Part of a small language model's weights: a variant of Muon for these matrices, 423M tokens.
Each number is 50 + 15 x the weight over its row's rms, rounded and kept within 0 to 99. Layers, rows and columns count from 0. The size before them is the row's rms in percent of the matrix's.

# layer 4 MLP up, 768x192, rms 0.156, rows 108-162, columns 128-191
112:24 28 51 62 60 44 49 54 51 21 32 39 48 33 41 39 56 28 56 45 65 50 29 50 38 47 44 50 57 41 49 59 45 26 47 69 39 38 12 52 67 56 52 43 67 57 55 56 07 29 49 29 90 47 37 36 58 49 56 29 75 38 41 40
098:28 48 48 50 86 44 63 61 36 35 58 60 67 13 64 47 44 58 27 32 59 57 68 34 44 26 63 45 64 47 44 36 61 16 32 49 48 47 31 57 57 56 62 51 56 83 44 38 37 36 45 75 55 40 45 50 53 50 69 45 67 57 15 56
089:27 56 33 70 56 68 72 42 42 48 55 44 37 34 34 37 63 75 48 60 76 47 75 51 30 47 34 37 32 51 55 52 24 53 46 35 42 57 36 55 46 52 31 77 32 68 40 46 54 81 42 41 10 55 68 61 54 51 59 06 37 69 36 62
096:57 57 26 46 44 60 73 57 36 32 68 52 57 64 64 61 51 47 47 28 06 37 42 34 41 62 61 50 49 41 44 41 35 40 44 38 51 26 37 67 46 44 42 39 30 21 71 52 55 59 50 68 59 63 17 28 59 35 89 44 36 41 13 73
098:48 59 33 44 58 43 52 47 20 58 30 62 47 46 50 52 48 57 68 25 68 30 50 48 26 41 54 54 45 52 52 41 46 71 70 53 39 21 75 68 42 45 64 46 62 71 45 55 49 71 51 23 48 35 70 57 63 38 62 58 51 67 85 47
100:26 58 31 65 48 46 63 53 67 46 37 23 65 41 67 39 62 57 39 52 62 49 40 18 54 38 51 59 37 42 35 64 39 25 52 67 36 53 74 17 55 49 56 36 37 60 36 62 63 25 56 37 51 11 41 80 55 51 33 41 14 53 57 53
102:41 40 58 45 51 45 58 48 52 73 50 66 55 66 73 56 12 39 41 57 59 56 84 33 48 41 45 43 33 69 49 38 69 51 19 74 21 56 70 35 22 50 52 57 67 64 64 55 67 38 24 08 25 27 54 48 43 53 44 62 38 53 32 76
103:35 60 31 76 58 55 56 46 99 53 70 51 60 43 67 63 40 41 36 45 41 50 46 37 59 74 65 42 55 46 45 57 48 40 52 43 34 77 44 58 64 37 52 58 41 25 58 32 38 63 58 82 41 68 51 43 24 58 40 41 54 37 45 54
108:56 41 56 46 34 48 44 64 42 72 32 57 51 44 60 52 58 69 46 79 56 51 50 61 38 99 67 58 45 44 43 50 42 35 63 74 52 23 87 39 67 45 18 47 35 77 42 66 57 66 52 78 36 17 30 47 74 20 49 30 72 51 53 53
103:69 53 30 45 50 69 38 51 37 46 29 71 42 78 67 41 49 43 69 67 59 51 68 58 49 60 72 72 54 41 58 52 60 60 58 61 63 47 50 43 51 65 44 34 69 68 46 68 42 76 57 46 58 50 22 60 77 34 49 18 39 30 63 52
095:54 75 18 64 42 42 42 57 57 30 62 38 45 86 31 60 53 59 63 53 75 29 50 54 32 62 62 47 44 29 58 49 35 65 43 58 64 37 53 31 60 42 60 39 41 51 83 71 51 99 67 29 38 20 39 51 40 48 32 54 73 60 40 61
116:40 65 39 38 22 70 43 44 43 32 54 37 45 62 34 51 53 51 53 31 38 51 54 61 34 65 61 55 51 35 22 41 82 65 45 80 55 43 52 53 52 42 64 64 32 45 10 05 20 56 44 30 57 49 53 51 03 35 46 54 27 71 50 35
095:47 67 27 50 45 39 28 26 43 42 35 53 50 86 39 45 44 20 43 46 45 26 61 66 47 36 41 37 66 69 15 36 32 51 60 50 65 52 52 48 28 70 58 38 59 35 66 31 63 49 26 28 61 47 55 32 22 67 72 41 40 41 77 42
097:47 56 57 66 50 61 56 62 72 58 57 42 49 40 56 28 50 50 35 68 55 57 31 62 42 51 39 48 68 33 73 44 43 61 25 39 55 35 70 32 53 59 63 31 66 68 70 43 40 59 67 40 41 37 54 35 54 65 49 57 36 65 47 42
097:54 68 26 55 55 15 53 56 38 67 53 77 64 47 14 30 45 54 58 73 69 37 50 53 36 38 40 40 42 58 46 59 42 48 66 53 35 35 36 45 60 72 77 56 54 39 45 52 61 91 62 24 41 40 45 58 47 48 80 31 26 52 34 42
124:55 35 31 44 70 63 53 17 41 72 40 32 43 63 09 35 37 55 49 38 40 78 38 73 33 30 34 52 48 57 37 57 34 70 39 68 50 59 57 37 52 56 53 47 43 36 40 39 49 63 46 27 45 65 40 32 62 36 69 66 64 55 56 67
105:75 50 24 51 61 36 69 29 52 62 38 18 39 68 13 28 46 64 40 32 45 61 68 55 73 69 44 38 82 57 37 52 51 49 56 42 30 43 43 23 72 29 42 43 38 39 29 49 24 39 41 66 28 63 47 41 69 30 73 61 48 49 43 28
093:58 31 48 59 51 61 46 52 45 55 31 53 58 44 55 46 55 88 59 37 72 43 22 46 60 41 52 46 35 74 44 73 32 21 68 40 39 48 46 57 75 42 44 65 54 49 50 71 64 40 48 17 44 46 66 52 54 78 51 56 49 40 12 45
097:54 67 64 41 53 56 45 38 57 67 61 55 56 47 37 61 68 41 20 38 82 53 62 64 31 40 64 52 51 26 58 33 63 47 57 41 26 52 70 45 40 75 60 67 61 41 61 60 53 62 39 53 29 44 57 70 41 57 48 20 65 37 82 64
097:35 43 65 36 59 64 45 37 39 31 50 42 60 44 51 60 52 48 45 36 53 32 39 56 19 60 60 60 87 37 45 54 63 69 60 69 41 52 45 91 44 52 78 33 62 10 50 41 49 60 52 40 41 41 62 49 33 44 59 73 85 43 61 48
105:42 41 48 33 52 32 37 33 43 56 68 46 63 67 53 44 54 51 61 29 71 31 47 54 73 44 37 74 46 46 57 53 50 43 67 38 57 34 65 46 37 53 68 67 44 41 51 51 61 31 31 56 48 40 60 53 55 63 65 63 43 67 41 55
095:19 28 34 40 59 80 50 66 57 56 32 47 85 41 55 59 85 37 46 63 61 51 51 30 38 38 47 40 54 56 70 71 62 55 19 36 26 59 54 40 13 47 45 36 62 32 62 16 63 55 36 53 39 60 55 64 42 54 50 52 46 78 58 68
094:70 31 44 55 41 37 58 43 71 38 48 42 55 58 38 61 56 52 57 64 63 40 73 39 72 32 64 57 70 78 56 81 62 61 72 59 64 51 20 58 66 53 59 67 32 67 51 34 47 63 65 24 72 44 32 41 66 44 33 40 43 44 67 53
133:48 63 40 41 60 40 43 48 96 45 41 45 48 59 39 43 41 68 11 59 43 60 39 38 55 57 53 44 34 34 54 45 56 42 52 51 64 45 33 48 59 36 37 55 42 83 49 47 55 54 14 49 45 64 61 61 55 50 86 58 50 38 49 84
100:43 62 44 56 69 38 69 49 83 41 24 39 36 42 64 43 32 57 55 36 47 69 31 25 58 40 69 75 39 40 40 38 57 82 60 64 52 66 61 57 60 45 46 49 27 45 70 43 60 42 56 74 86 83 53 52 36 48 31 25 42 51 24 32
102:53 45 04 32 73 60 45 54 10 47 65 41 62 30 29 13 37 54 44 37 69 71 71 54 21 58 38 46 51 49 52 52 86 41 51 59 47 41 56 48 63 39 50 31 65 50 53 30 48 75 30 45 63 52 24 51 50 30 60 50 78 30 52 36
101:42 45 67 42 81 59 55 36 57 57 53 45 70 47 56 51 36 48 53 47 47 68 38 77 42 26 48 54 61 56 48 33 63 40 59 66 40 24 36 73 56 58 60 55 37 65 22 36 39 61 57 50 45 64 41 79 26 43 66 72 48 35 45 34
102:50 44 51 48 65 42 71 45 41 39 48 47 58 62 52 69 71 54 21 45 29 62 60 37 42 54 45 73 54 60 52 37 64 47 70 72 55 35 45 26 56 52 51 35 38 36 72 58 62 71 56 45 25 46 29 61 25 31 52 56 17 46 67 50
095:48 61 62 58 63 46 53 28 40 24 61 32 57 47 55 36 30 36 34 50 67 84 76 36 62 49 39 52 64 74 56 35 43 35 12 42 36 73 84 53 45 34 33 61 43 36 71 48 57 52 46 54 69 60 33 53 36 59 62 62 58 44 51 62
102:63 41 68 30 68 45 56 59 40 87 49 75 50 31 47 50 52 54 66 55 49 54 50 35 51 61 72 37 59 53 61 44 66 37 51 55 50 54 61 42 45 66 47 60 56 45 50 49 54 61 58 37 60 42 63 87 29 75 44 51 33 40 34 67
099:28 46 42 27 51 32 77 60 46 34 51 34 44 61 52 68 34 46 45 65 23 55 50 48 55 47 27 15 51 58 44 43 45 41 63 59 32 52 70 56 40 36 73 54 52 57 22 55 41 52 27 45 23 18 36 60 59 73 32 52 57 39 96 61
101:26 19 56 49 55 52 39 56 79 57 42 64 65 44 56 48 28 49 40 54 63 47 68 53 64 50 58 24 47 68 32 53 36 41 19 60 51 47 62 63 58 70 72 65 50 44 66 51 59 32 42 64 38 26 58 41 45 26 45 64 51 61 31 41
099:60 42 35 54 55 53 23 72 46 23 67 39 61 47 44 46 54 48 64 25 53 54 33 62 61 56 37 46 52 15 52 48 54 59 39 98 47 46 53 55 70 69 67 71 42 59 50 46 41 33 39 55 54 38 26 65 22 45 48 49 30 51 62 38
111:42 62 47 52 29 46 58 46 47 38 15 61 74 37 48 49 35 44 45 58 26 62 61 67 77 70 46 71 98 53 52 71 53 35 49 49 35 42 33 47 42 61 67 69 40 24 82 50 31 32 49 52 80 54 71 64 52 60 58 54 40 45 57 76
099:42 56 41 51 61 45 39 57 47 54 47 35 68 57 48 53 43 52 36 37 57 58 52 52 36 67 49 25 27 59 62 75 62 45 77 57 36 53 76 46 70 47 21 69 44 55 25 46 55 38 68 73 67 63 54 67 44 49 44 44 48 73 53 48
099:51 56 22 64 43 46 59 60 72 42 30 53 44 51 38 48 59 63 60 49 13 37 87 50 81 22 51 68 43 53 34 58 53 62 51 50 45 44 53 60 56 35 38 41 53 65 63 71 47 32 48 69 33 44 73 54 78 55 37 42 58 41 57 58
102:54 48 56 53 63 57 43 46 50 54 61 39 54 44 58 47 42 25 27 58 54 52 45 53 36 57 68 67 32 70 64 40 66 49 41 56 43 57 59 39 42 60 53 52 49 35 46 65 59 43 65 39 14 56 53 39 42 56 59 29 45 53 41 36
107:54 47 33 29 44 34 37 44 84 28 45 36 67 67 42 79 35 63 63 31 39 25 49 53 61 35 70 99 44 69 75 32 46 36 37 76 59 47 68 41 47 34 46 62 55 65 52 48 54 23 44 39 74 58 50 89 53 50 49 41 48 38 49 38
107:43 43 53 67 65 65 51 56 42 29 56 53 54 52 79 37 44 40 41 41 41 69 43 59 52 41 58 36 54 69 67 45 46 56 47 59 52 47 40 52 46 61 54 40 43 50 62 73 37 51 52 53 58 67 47 65 46 65 57 58 73 28 19 54
098:43 47 42 40 54 72 49 63 47 45 56 54 72 36 42 46 22 49 34 58 58 33 68 32 24 28 53 38 42 58 64 44 58 67 56 52 20 52 68 36 35 43 53 65 91 49 44 75 68 58 63 49 24 41 70 67 38 34 43 61 32 49 40 44
105:41 11 45 39 50 67 41 55 57 63 59 70 60 64 50 54 43 24 31 56 60 49 79 77 50 62 57 37 42 33 59 52 42 31 41 58 02 45 57 66 48 65 64 76 47 59 40 43 68 53 46 49 23 33 62 51 46 60 65 60 61 62 26 59
098:29 64 52 69 67 45 59 65 63 23 45 41 64 72 26 76 20 26 25 70 78 57 53 43 70 55 46 47 63 37 66 70 79 62 59 65 46 52 58 52 68 55 24 51 30 32 64 31 46 54 53 49 61 49 64 69 67 56 56 51 41 72 64 52
111:57 25 68 59 43 38 30 49 63 39 53 68 27 36 38 62 58 20 31 22 36 48 52 69 67 32 51 60 61 51 40 45 43 34 31 76 83 34 56 59 41 52 67 51 53 79 60 47 64 35 43 39 29 36 46 50 41 62 47 64 48 56 15 54
095:45 52 59 52 79 54 69 30 46 50 58 57 36 54 61 61 46 62 52 46 41 56 48 21 56 66 46 25 78 49 40 33 49 77 45 57 13 40 42 52 55 47 59 84 36 34 61 47 27 29 59 58 52 60 31 41 40 70 31 53 69 62 40 62
089:53 27 58 40 34 52 62 33 16 60 24 38 76 65 48 75 73 49 26 37 42 43 28 40 49 66 45 43 67 55 29 59 59 53 46 49 37 14 37 59 50 64 67 18 44 58 34 43 61 71 42 57 53 37 43 67 69 62 30 57 67 59 57 62
092:50 61 57 56 42 83 46 45 60 35 18 60 47 38 56 73 57 55 75 46 50 68 51 79 28 62 66 50 34 53 65 47 49 71 44 60 64 57 43 26 38 62 44 55 44 49 41 35 48 46 53 72 60 28 21 61 36 21 60 53 15 60 55 47
090:49 38 51 55 43 40 64 65 67 31 55 40 44 35 49 34 59 50 30 44 52 48 21 31 43 29 12 49 43 74 40 57 28 37 40 76 57 23 68 42 36 44 50 34 60 49 50 62 55 34 66 35 50 57 20 63 50 36 39 58 32 80 39 53
108:65 47 28 63 44 26 37 36 60 40 53 49 77 67 61 62 59 32 39 57 62 44 59 65 38 59 50 74 63 42 58 60 60 54 56 47 39 68 84 51 48 52 63 29 36 52 60 88 35 85 49 52 68 36 68 58 41 38 33 68 44 74 34 67
105:33 43 65 63 49 70 53 24 53 20 46 53 65 52 62 33 58 55 50 51 39 45 43 37 49 36 48 60 49 42 50 40 46 63 59 72 62 41 33 48 56 68 55 70 55 44 58 68 71 62 51 53 83 44 31 46 31 82 29 44 20 62 58 53
095:34 59 60 64 60 65 65 36 59 54 52 56 58 57 60 48 36 49 44 35 25 70 34 52 39 60 57 46 38 63 39 58 56 55 61 48 56 61 67 46 42 86 74 20 49 70 46 78 41 60 54 46 39 62 34 42 67 62 38 56 41 79 46 59
101:57 58 09 69 41 51 38 30 43 60 69 56 28 63 41 59 52 74 47 37 28 32 52 42 50 24 55 35 45 64 38 55 81 58 45 53 37 53 33 65 37 52 61 49 08 68 58 45 30 56 40 59 44 72 53 31 69 08 30 36 30 67 50 34
090:55 69 58 20 40 70 36 35 65 50 61 70 82 43 41 69 44 15 46 65 65 54 44 56 69 45 46 16 45 64 53 61 34 52 29 59 36 78 56 55 56 58 37 73 62 70 37 66 56 57 57 46 60 44 67 68 53 15 52 76 54 46 47 32
093:27 57 70 36 64 38 50 47 30 26 86 43 86 59 55 62 17 64 40 41 45 60 41 76 09 68 54 66 31 36 55 60 40 40 55 50 39 33 78 36 77 88 32 45 51 31 40 24 46 99 35 57 30 57 30 50 54 35 50 81 44 46 83 55
131:63 51 49 69 45 48 50 29 49 42 30 47 65 51 31 61 49 73 45 44 58 76 47 52 41 42 69 61 48 72 49 53 46 48 40 97 47 29 63 68 59 59 43 38 29 34 56 64 55 59 42 30 69 34 50 26 39 34 50 40 54 47 39 54
088:29 37 67 29 47 58 65 64 59 30 37 22 60 53 68 50 52 38 50 37 69 23 44 39 52 57 36 52 54 45 38 91 56 39 41 51 53 39 33 54 60 42 36 55 77 59 46 79 30 72 25 16 74 51 73 58 67 65 49 56 42 67 57 48
# layer 4 MLP down (transposed), 768x192, rms 0.0412, rows 108-161, columns 128-191
114:48 70 49 36 34 31 62 45 56 24 58 41 42 60 43 17 48 39 32 91 47 42 42 41 74 20 59 71 30 36 53 29 22 35 42 41 52 57 41 45 61 63 56 36 41 55 25 57 49 54 42 55 75 69 34 59 80 56 72 36 44 45 49 42
106:52 50 18 47 65 49 38 47 19 50 36 51 55 35 41 44 54 39 44 22 42 38 67 45 74 64 36 29 58 55 32 70 53 74 53 46 59 27 48 48 57 65 67 29 51 76 53 38 61 47 49 52 46 27 75 56 31 84 52 53 34 52 47 39
085:59 29 68 22 26 52 18 61 54 62 65 66 41 33 39 48 37 37 46 57 29 69 51 57 58 46 59 61 43 35 68 65 57 67 40 39 51 35 67 31 47 49 60 74 58 64 51 71 58 69 40 78 75 23 49 82 47 65 53 44 46 46 41 63
085:54 53 64 25 45 63 47 37 67 48 57 31 53 35 44 34 68 48 49 60 79 53 46 65 49 42 41 53 34 37 46 34 39 45 52 76 79 67 50 44 48 61 50 43 65 71 46 35 99 50 40 45 45 45 69 89 61 51 37 56 64 36 68 31
091:52 46 32 48 36 72 12 67 41 28 37 49 47 57 44 69 35 67 41 37 80 60 53 53 45 60 47 56 33 51 40 50 59 47 44 81 40 66 27 35 54 75 62 44 56 51 42 29 68 45 50 65 64 33 56 59 80 29 41 39 33 62 43 54
107:58 60 67 80 51 53 62 27 54 59 58 60 57 45 21 43 50 45 56 58 39 63 78 45 22 58 53 47 34 45 59 45 69 53 42 25 71 72 31 40 22 62 53 47 64 48 58 48 43 39 51 43 47 55 47 68 64 60 54 54 62 50 32 51
111:45 39 50 62 30 26 38 49 29 65 60 51 60 58 45 08 56 31 61 81 55 59 72 30 73 32 39 59 45 56 57 45 56 39 25 41 52 71 74 39 71 30 53 37 44 53 27 56 48 37 82 33 31 34 53 53 66 43 66 67 66 65 69 57
098:68 64 65 37 13 44 48 65 49 57 41 41 59 63 38 37 54 75 21 51 40 58 72 68 40 53 65 53 34 42 56 15 17 63 71 31 60 68 63 67 46 55 32 59 57 60 52 68 72 48 25 36 52 63 35 29 36 80 39 44 76 44 32 65
091:61 75 52 58 49 55 63 56 39 40 49 69 56 56 73 53 36 65 66 33 59 45 27 34 40 56 51 57 17 53 53 46 39 70 45 60 36 51 45 46 53 61 51 48 41 43 56 59 89 30 64 55 31 47 50 47 42 46 50 67 86 62 47 34
107:84 60 59 41 52 46 49 42 44 78 40 43 40 41 55 32 18 31 47 42 79 25 56 55 41 42 43 29 42 59 68 50 51 44 51 55 34 54 55 56 52 75 56 74 70 65 52 57 58 68 57 39 39 41 65 55 53 71 29 35 22 27 36 58
102:73 58 22 42 19 60 38 33 39 27 65 28 56 69 71 30 47 40 45 27 54 48 63 53 52 46 43 61 28 32 40 70 59 60 42 55 70 42 47 46 16 50 46 45 52 42 36 53 52 51 43 64 32 34 10 26 40 53 40 63 32 57 48 41
097:32 46 36 56 53 50 48 38 57 46 67 48 55 29 35 60 48 65 23 40 38 55 44 53 74 58 47 79 61 35 70 50 62 60 71 49 65 23 54 65 41 56 76 46 36 48 52 42 73 42 57 34 39 52 67 63 67 49 44 35 49 33 31 29
081:58 16 56 34 47 53 75 47 49 57 68 52 32 44 61 64 46 48 38 30 49 66 65 60 32 15 55 43 31 41 56 55 35 35 32 73 66 30 41 41 65 17 61 49 46 58 34 18 79 82 57 50 70 28 52 66 51 60 92 46 35 41 37 45
099:69 69 39 70 51 54 57 32 53 58 27 60 70 71 65 55 67 75 48 51 57 69 59 57 51 82 37 40 59 57 51 40 47 65 60 33 71 92 35 40 64 46 34 49 65 72 66 30 20 50 15 54 32 50 57 46 58 70 63 32 52 66 39 32
091:36 75 78 45 65 48 47 68 34 66 28 80 34 38 29 34 55 88 55 34 68 58 40 49 34 39 54 71 63 57 58 44 52 48 60 38 83 66 62 66 65 49 41 56 64 52 52 38 19 52 72 13 45 44 60 56 25 66 72 30 53 66 51 61
137:42 50 32 36 53 60 77 39 25 44 42 52 62 57 29 41 42 62 60 65 14 39 45 38 72 59 35 37 55 63 56 37 43 47 60 55 46 50 63 40 64 25 63 52 47 06 44 38 80 63 57 35 60 55 64 39 58 55 55 58 55 78 37 51
115:47 62 39 57 82 47 62 41 39 23 82 34 32 81 37 35 88 45 54 50 63 31 32 44 50 51 40 73 48 40 47 46 41 67 38 84 52 50 34 49 46 62 45 50 34 64 54 42 52 56 63 66 50 29 14 46 28 29 60 64 27 50 37 42
091:26 60 50 40 51 50 20 56 48 46 46 50 39 73 62 52 49 58 28 75 43 16 68 46 43 41 33 65 70 32 43 40 67 51 42 52 42 37 55 67 41 51 61 26 54 35 54 52 18 62 54 74 65 20 59 41 51 57 38 29 60 85 52 43
099:61 70 37 77 68 39 34 50 35 55 52 56 72 47 48 51 36 67 77 50 49 54 44 47 37 51 35 68 49 88 49 48 36 31 31 48 69 61 31 63 88 34 63 53 58 53 35 25 89 72 39 61 48 50 39 22 73 45 30 42 44 47 75 61
097:45 61 44 75 11 59 39 52 35 52 47 43 19 50 44 59 63 67 48 72 58 47 58 26 68 62 59 38 36 68 48 31 68 44 01 51 47 41 44 40 49 88 47 45 28 54 48 52 65 56 58 45 49 36 85 63 45 08 52 36 24 57 59 62
104:84 51 41 35 22 60 49 46 45 55 24 53 46 17 24 61 41 63 52 27 48 38 45 66 35 59 46 36 30 36 30 32 75 51 40 69 50 26 21 77 28 49 21 42 41 60 26 56 81 66 59 49 50 39 73 46 42 82 30 65 64 78 61 48
091:23 61 42 64 31 29 49 62 52 51 52 42 13 38 36 72 49 39 45 49 67 34 68 17 41 54 46 60 50 45 64 54 55 51 70 75 47 32 58 92 41 63 59 55 34 56 56 61 65 53 56 54 41 31 38 45 32 37 53 36 48 52 50 52
086:28 38 46 47 41 44 52 57 64 52 55 45 69 30 61 51 50 36 34 45 20 24 70 56 59 55 43 55 10 35 41 64 42 36 44 55 57 68 75 43 38 48 75 33 62 24 51 80 61 49 38 79 52 45 35 59 17 40 74 51 33 59 66 72
117:40 61 43 54 65 61 62 59 58 45 48 47 72 57 73 46 44 45 71 60 24 53 58 45 52 62 55 64 38 52 60 38 56 28 24 83 84 41 53 52 58 46 44 53 49 42 52 36 34 47 26 46 58 57 75 53 51 24 69 68 59 37 41 67
099:52 47 80 54 48 63 28 51 34 51 45 38 49 44 43 65 38 47 43 38 50 63 82 28 70 22 45 43 65 63 70 29 46 47 43 52 56 54 33 27 60 60 27 57 23 50 58 36 99 73 16 68 61 14 51 56 57 48 34 47 37 26 57 58
104:66 53 68 45 49 65 28 32 27 35 38 69 62 31 40 42 15 49 29 58 85 47 37 31 22 37 19 72 21 24 39 47 59 77 56 46 40 37 49 38 51 42 55 56 82 71 48 51 65 55 63 64 45 53 66 75 21 84 33 52 52 69 35 00
098:43 64 60 59 69 68 38 53 59 47 39 47 45 38 32 25 68 33 62 77 45 23 51 61 44 62 65 39 58 45 83 48 67 59 42 30 58 68 56 41 50 62 49 57 43 49 69 53 74 43 61 54 56 42 52 75 26 35 54 44 55 50 48 32
110:57 32 75 58 40 78 49 45 51 43 79 53 34 45 40 36 44 86 55 46 52 57 61 56 37 47 73 27 34 37 63 35 84 45 37 40 72 41 52 45 47 37 64 44 82 67 72 50 44 52 60 84 16 55 13 32 80 24 27 80 69 31 47 61
090:29 47 62 39 35 60 62 57 49 67 43 43 53 28 34 39 55 48 34 41 47 43 49 30 37 62 39 77 49 43 48 73 56 34 99 29 36 22 48 35 59 26 54 31 52 55 12 43 95 46 57 59 31 37 58 49 52 54 40 37 57 44 49 53
110:30 50 58 60 67 74 43 52 64 29 50 24 54 86 34 37 65 51 51 54 56 60 41 52 62 71 61 30 72 30 50 50 30 42 66 83 66 39 69 62 56 65 79 55 63 33 48 37 33 78 34 39 55 68 37 54 31 42 46 54 36 17 37 62
105:71 51 44 64 58 53 37 24 37 61 60 27 58 31 55 68 50 34 40 49 41 69 44 34 49 51 37 39 47 47 46 37 48 59 44 59 31 46 37 66 44 69 61 20 32 24 45 34 50 65 59 50 50 41 35 35 37 59 54 79 87 24 69 62
112:40 36 69 92 60 38 27 75 43 59 38 28 39 86 72 75 40 48 23 84 35 64 49 32 48 59 57 61 60 49 55 52 44 73 59 42 56 51 26 49 65 31 87 55 24 50 36 30 73 82 36 48 54 53 42 40 56 40 73 33 49 49 54 63
102:71 58 28 50 54 41 79 45 58 58 56 66 35 45 55 47 39 48 95 40 58 48 49 31 65 76 77 57 42 79 31 62 43 43 38 46 43 41 52 69 31 20 45 69 37 58 35 24 33 38 35 65 43 38 45 27 83 39 55 59 39 63 45 68
109:25 42 41 51 74 34 41 61 56 52 41 52 44 68 56 40 80 49 63 49 57 60 60 51 87 43 64 36 43 72 36 52 39 43 48 44 38 23 38 61 69 41 69 42 40 79 49 71 39 57 48 23 60 67 37 36 50 64 27 38 56 41 66 05
101:54 46 46 54 51 62 52 48 65 79 51 40 33 39 41 80 38 41 63 27 51 44 30 43 63 27 44 51 49 33 53 45 61 64 51 64 66 65 40 86 65 77 71 63 42 56 51 49 33 49 66 28 51 53 37 54 46 00 61 66 40 66 43 45
107:44 59 39 65 80 32 32 34 36 46 50 58 49 70 22 80 40 53 52 43 41 30 37 17 48 46 39 71 41 61 71 58 52 72 66 52 26 61 50 30 60 54 25 44 60 38 61 18 31 29 76 57 53 36 70 48 62 48 34 38 33 55 68 51
094:21 69 44 65 70 28 49 38 49 61 42 51 71 39 64 54 36 54 31 39 39 30 46 47 37 68 43 48 61 46 63 35 46 43 72 75 36 48 62 54 38 56 59 64 61 75 38 58 15 31 57 46 85 44 32 67 60 72 64 49 71 38 68 72
105:56 32 67 40 49 31 61 71 14 51 49 72 23 58 42 40 41 55 63 60 55 70 39 44 40 65 62 28 35 52 44 44 53 28 60 52 65 65 40 41 35 68 58 60 44 36 43 59 34 75 60 46 54 74 51 58 31 37 33 48 81 51 71 47
107:48 48 29 70 18 60 43 77 38 44 47 73 55 56 53 33 44 54 55 36 59 40 69 58 41 37 57 43 48 79 58 52 52 24 48 78 69 49 56 45 77 51 48 45 44 47 65 43 99 52 68 56 39 58 52 54 47 37 29 29 31 45 59 35
107:42 51 78 43 50 30 38 13 49 55 71 52 52 42 56 51 76 51 59 40 44 55 59 28 72 72 32 55 46 29 65 45 39 49 69 67 80 80 37 40 66 48 28 46 32 65 48 44 47 52 75 48 25 46 37 58 58 68 38 65 52 54 62 53
108:35 05 60 50 38 41 34 51 46 41 48 52 47 63 46 40 59 33 55 77 62 34 63 74 82 37 40 39 28 41 45 39 30 63 53 72 50 52 66 47 48 57 49 38 51 56 35 75 62 48 47 70 56 62 18 69 12 57 59 48 44 63 48 57
106:55 41 63 45 69 48 83 61 48 50 51 43 58 46 27 91 42 32 89 54 18 21 49 62 46 48 54 63 40 32 14 45 55 47 38 41 59 65 48 52 60 40 57 65 76 40 55 59 28 54 52 40 60 52 47 28 57 47 46 60 34 66 70 52
110:55 39 41 32 40 40 55 35 79 40 53 43 59 52 60 34 31 58 39 11 30 47 31 49 62 44 64 52 44 23 37 43 48 70 83 31 54 47 42 40 66 48 32 69 13 56 37 41 57 47 59 73 35 34 71 85 65 55 56 59 62 52 70 50
092:50 54 31 53 40 43 53 61 30 44 39 47 71 76 55 31 35 55 41 55 49 51 23 83 49 43 61 52 29 40 40 70 55 63 48 18 72 66 42 34 59 70 58 66 81 30 39 36 56 62 38 65 59 39 41 71 47 49 83 62 67 56 50 57
090:43 60 30 47 70 40 41 59 42 51 64 44 43 48 29 44 14 51 64 34 71 71 36 55 43 39 42 48 33 51 72 37 37 56 61 41 69 72 31 22 56 50 43 62 33 39 75 44 60 62 50 48 47 53 55 35 28 69 54 39 31 51 30 61
097:57 54 43 37 69 44 51 49 43 61 91 30 29 54 27 52 32 40 56 52 62 15 37 30 72 42 19 40 35 34 41 52 55 65 72 44 49 42 43 48 40 29 52 48 55 39 56 67 50 60 58 56 44 43 65 41 63 96 48 57 56 40 75 47
090:38 35 38 29 56 72 35 51 38 69 57 31 51 27 33 56 34 52 51 54 44 48 73 85 33 76 64 62 60 80 32 57 58 60 64 50 63 71 60 48 57 48 44 84 58 73 28 38 99 64 72 73 56 57 50 51 30 58 57 59 65 51 83 22
104:17 73 60 52 74 34 62 43 47 47 42 24 47 80 37 59 18 41 67 69 12 50 54 62 40 48 40 34 38 42 33 41 40 36 67 59 52 54 52 32 53 51 57 57 11 55 63 31 47 38 40 54 60 42 55 63 54 46 45 57 70 20 50 51
108:57 50 47 60 64 26 51 54 48 42 32 74 53 53 67 42 71 69 73 42 31 43 66 24 65 66 74 47 33 68 61 34 75 48 29 59 60 57 14 55 67 45 52 50 09 39 64 44 78 87 59 60 51 70 58 27 43 24 48 48 66 34 61 44
096:56 79 47 40 29 34 68 44 25 35 74 53 61 66 28 57 62 55 45 32 43 54 54 42 49 42 47 70 48 64 11 42 56 68 47 61 39 55 47 53 63 66 45 60 35 54 53 37 36 62 69 41 33 47 57 20 34 65 49 12 60 33 56 56
109:66 46 48 45 23 50 70 54 62 50 47 34 65 26 53 20 50 63 51 39 58 61 61 50 53 35 31 88 43 45 49 54 19 69 43 50 54 67 50 39 65 48 33 85 30 45 29 42 47 39 43 45 18 34 34 76 43 26 56 68 37 51 54 47
089:68 54 50 45 54 61 51 26 47 39 49 58 47 38 45 60 38 73 37 54 48 49 53 67 59 47 41 87 59 22 38 48 50 60 51 28 36 33 60 59 64 44 42 76 26 36 52 16 45 75 70 65 63 46 30 53 61 38 59 42 52 35 49 55
116:60 63 62 56 47 58 44 83 31 44 50 40 64 78 50 80 36 68 72 29 34 10 35 57 26 55 43 54 47 15 37 62 41 54 66 32 47 43 68 33 66 61 50 23 57 45 45 67 38 67 30 64 55 52 46 47 39 40 79 60 33 66 71 73
090:48 60 24 57 63 47 66 45 52 57 57 38 43 58 44 59 54 44 77 56 55 57 43 38 63 63 62 54 52 49 58 54 42 77 44 69 42 50 48 54 47 50 60 58 72 59 58 23 60 62 40 52 48 29 43 45 46 35 48 70 38 52 57 61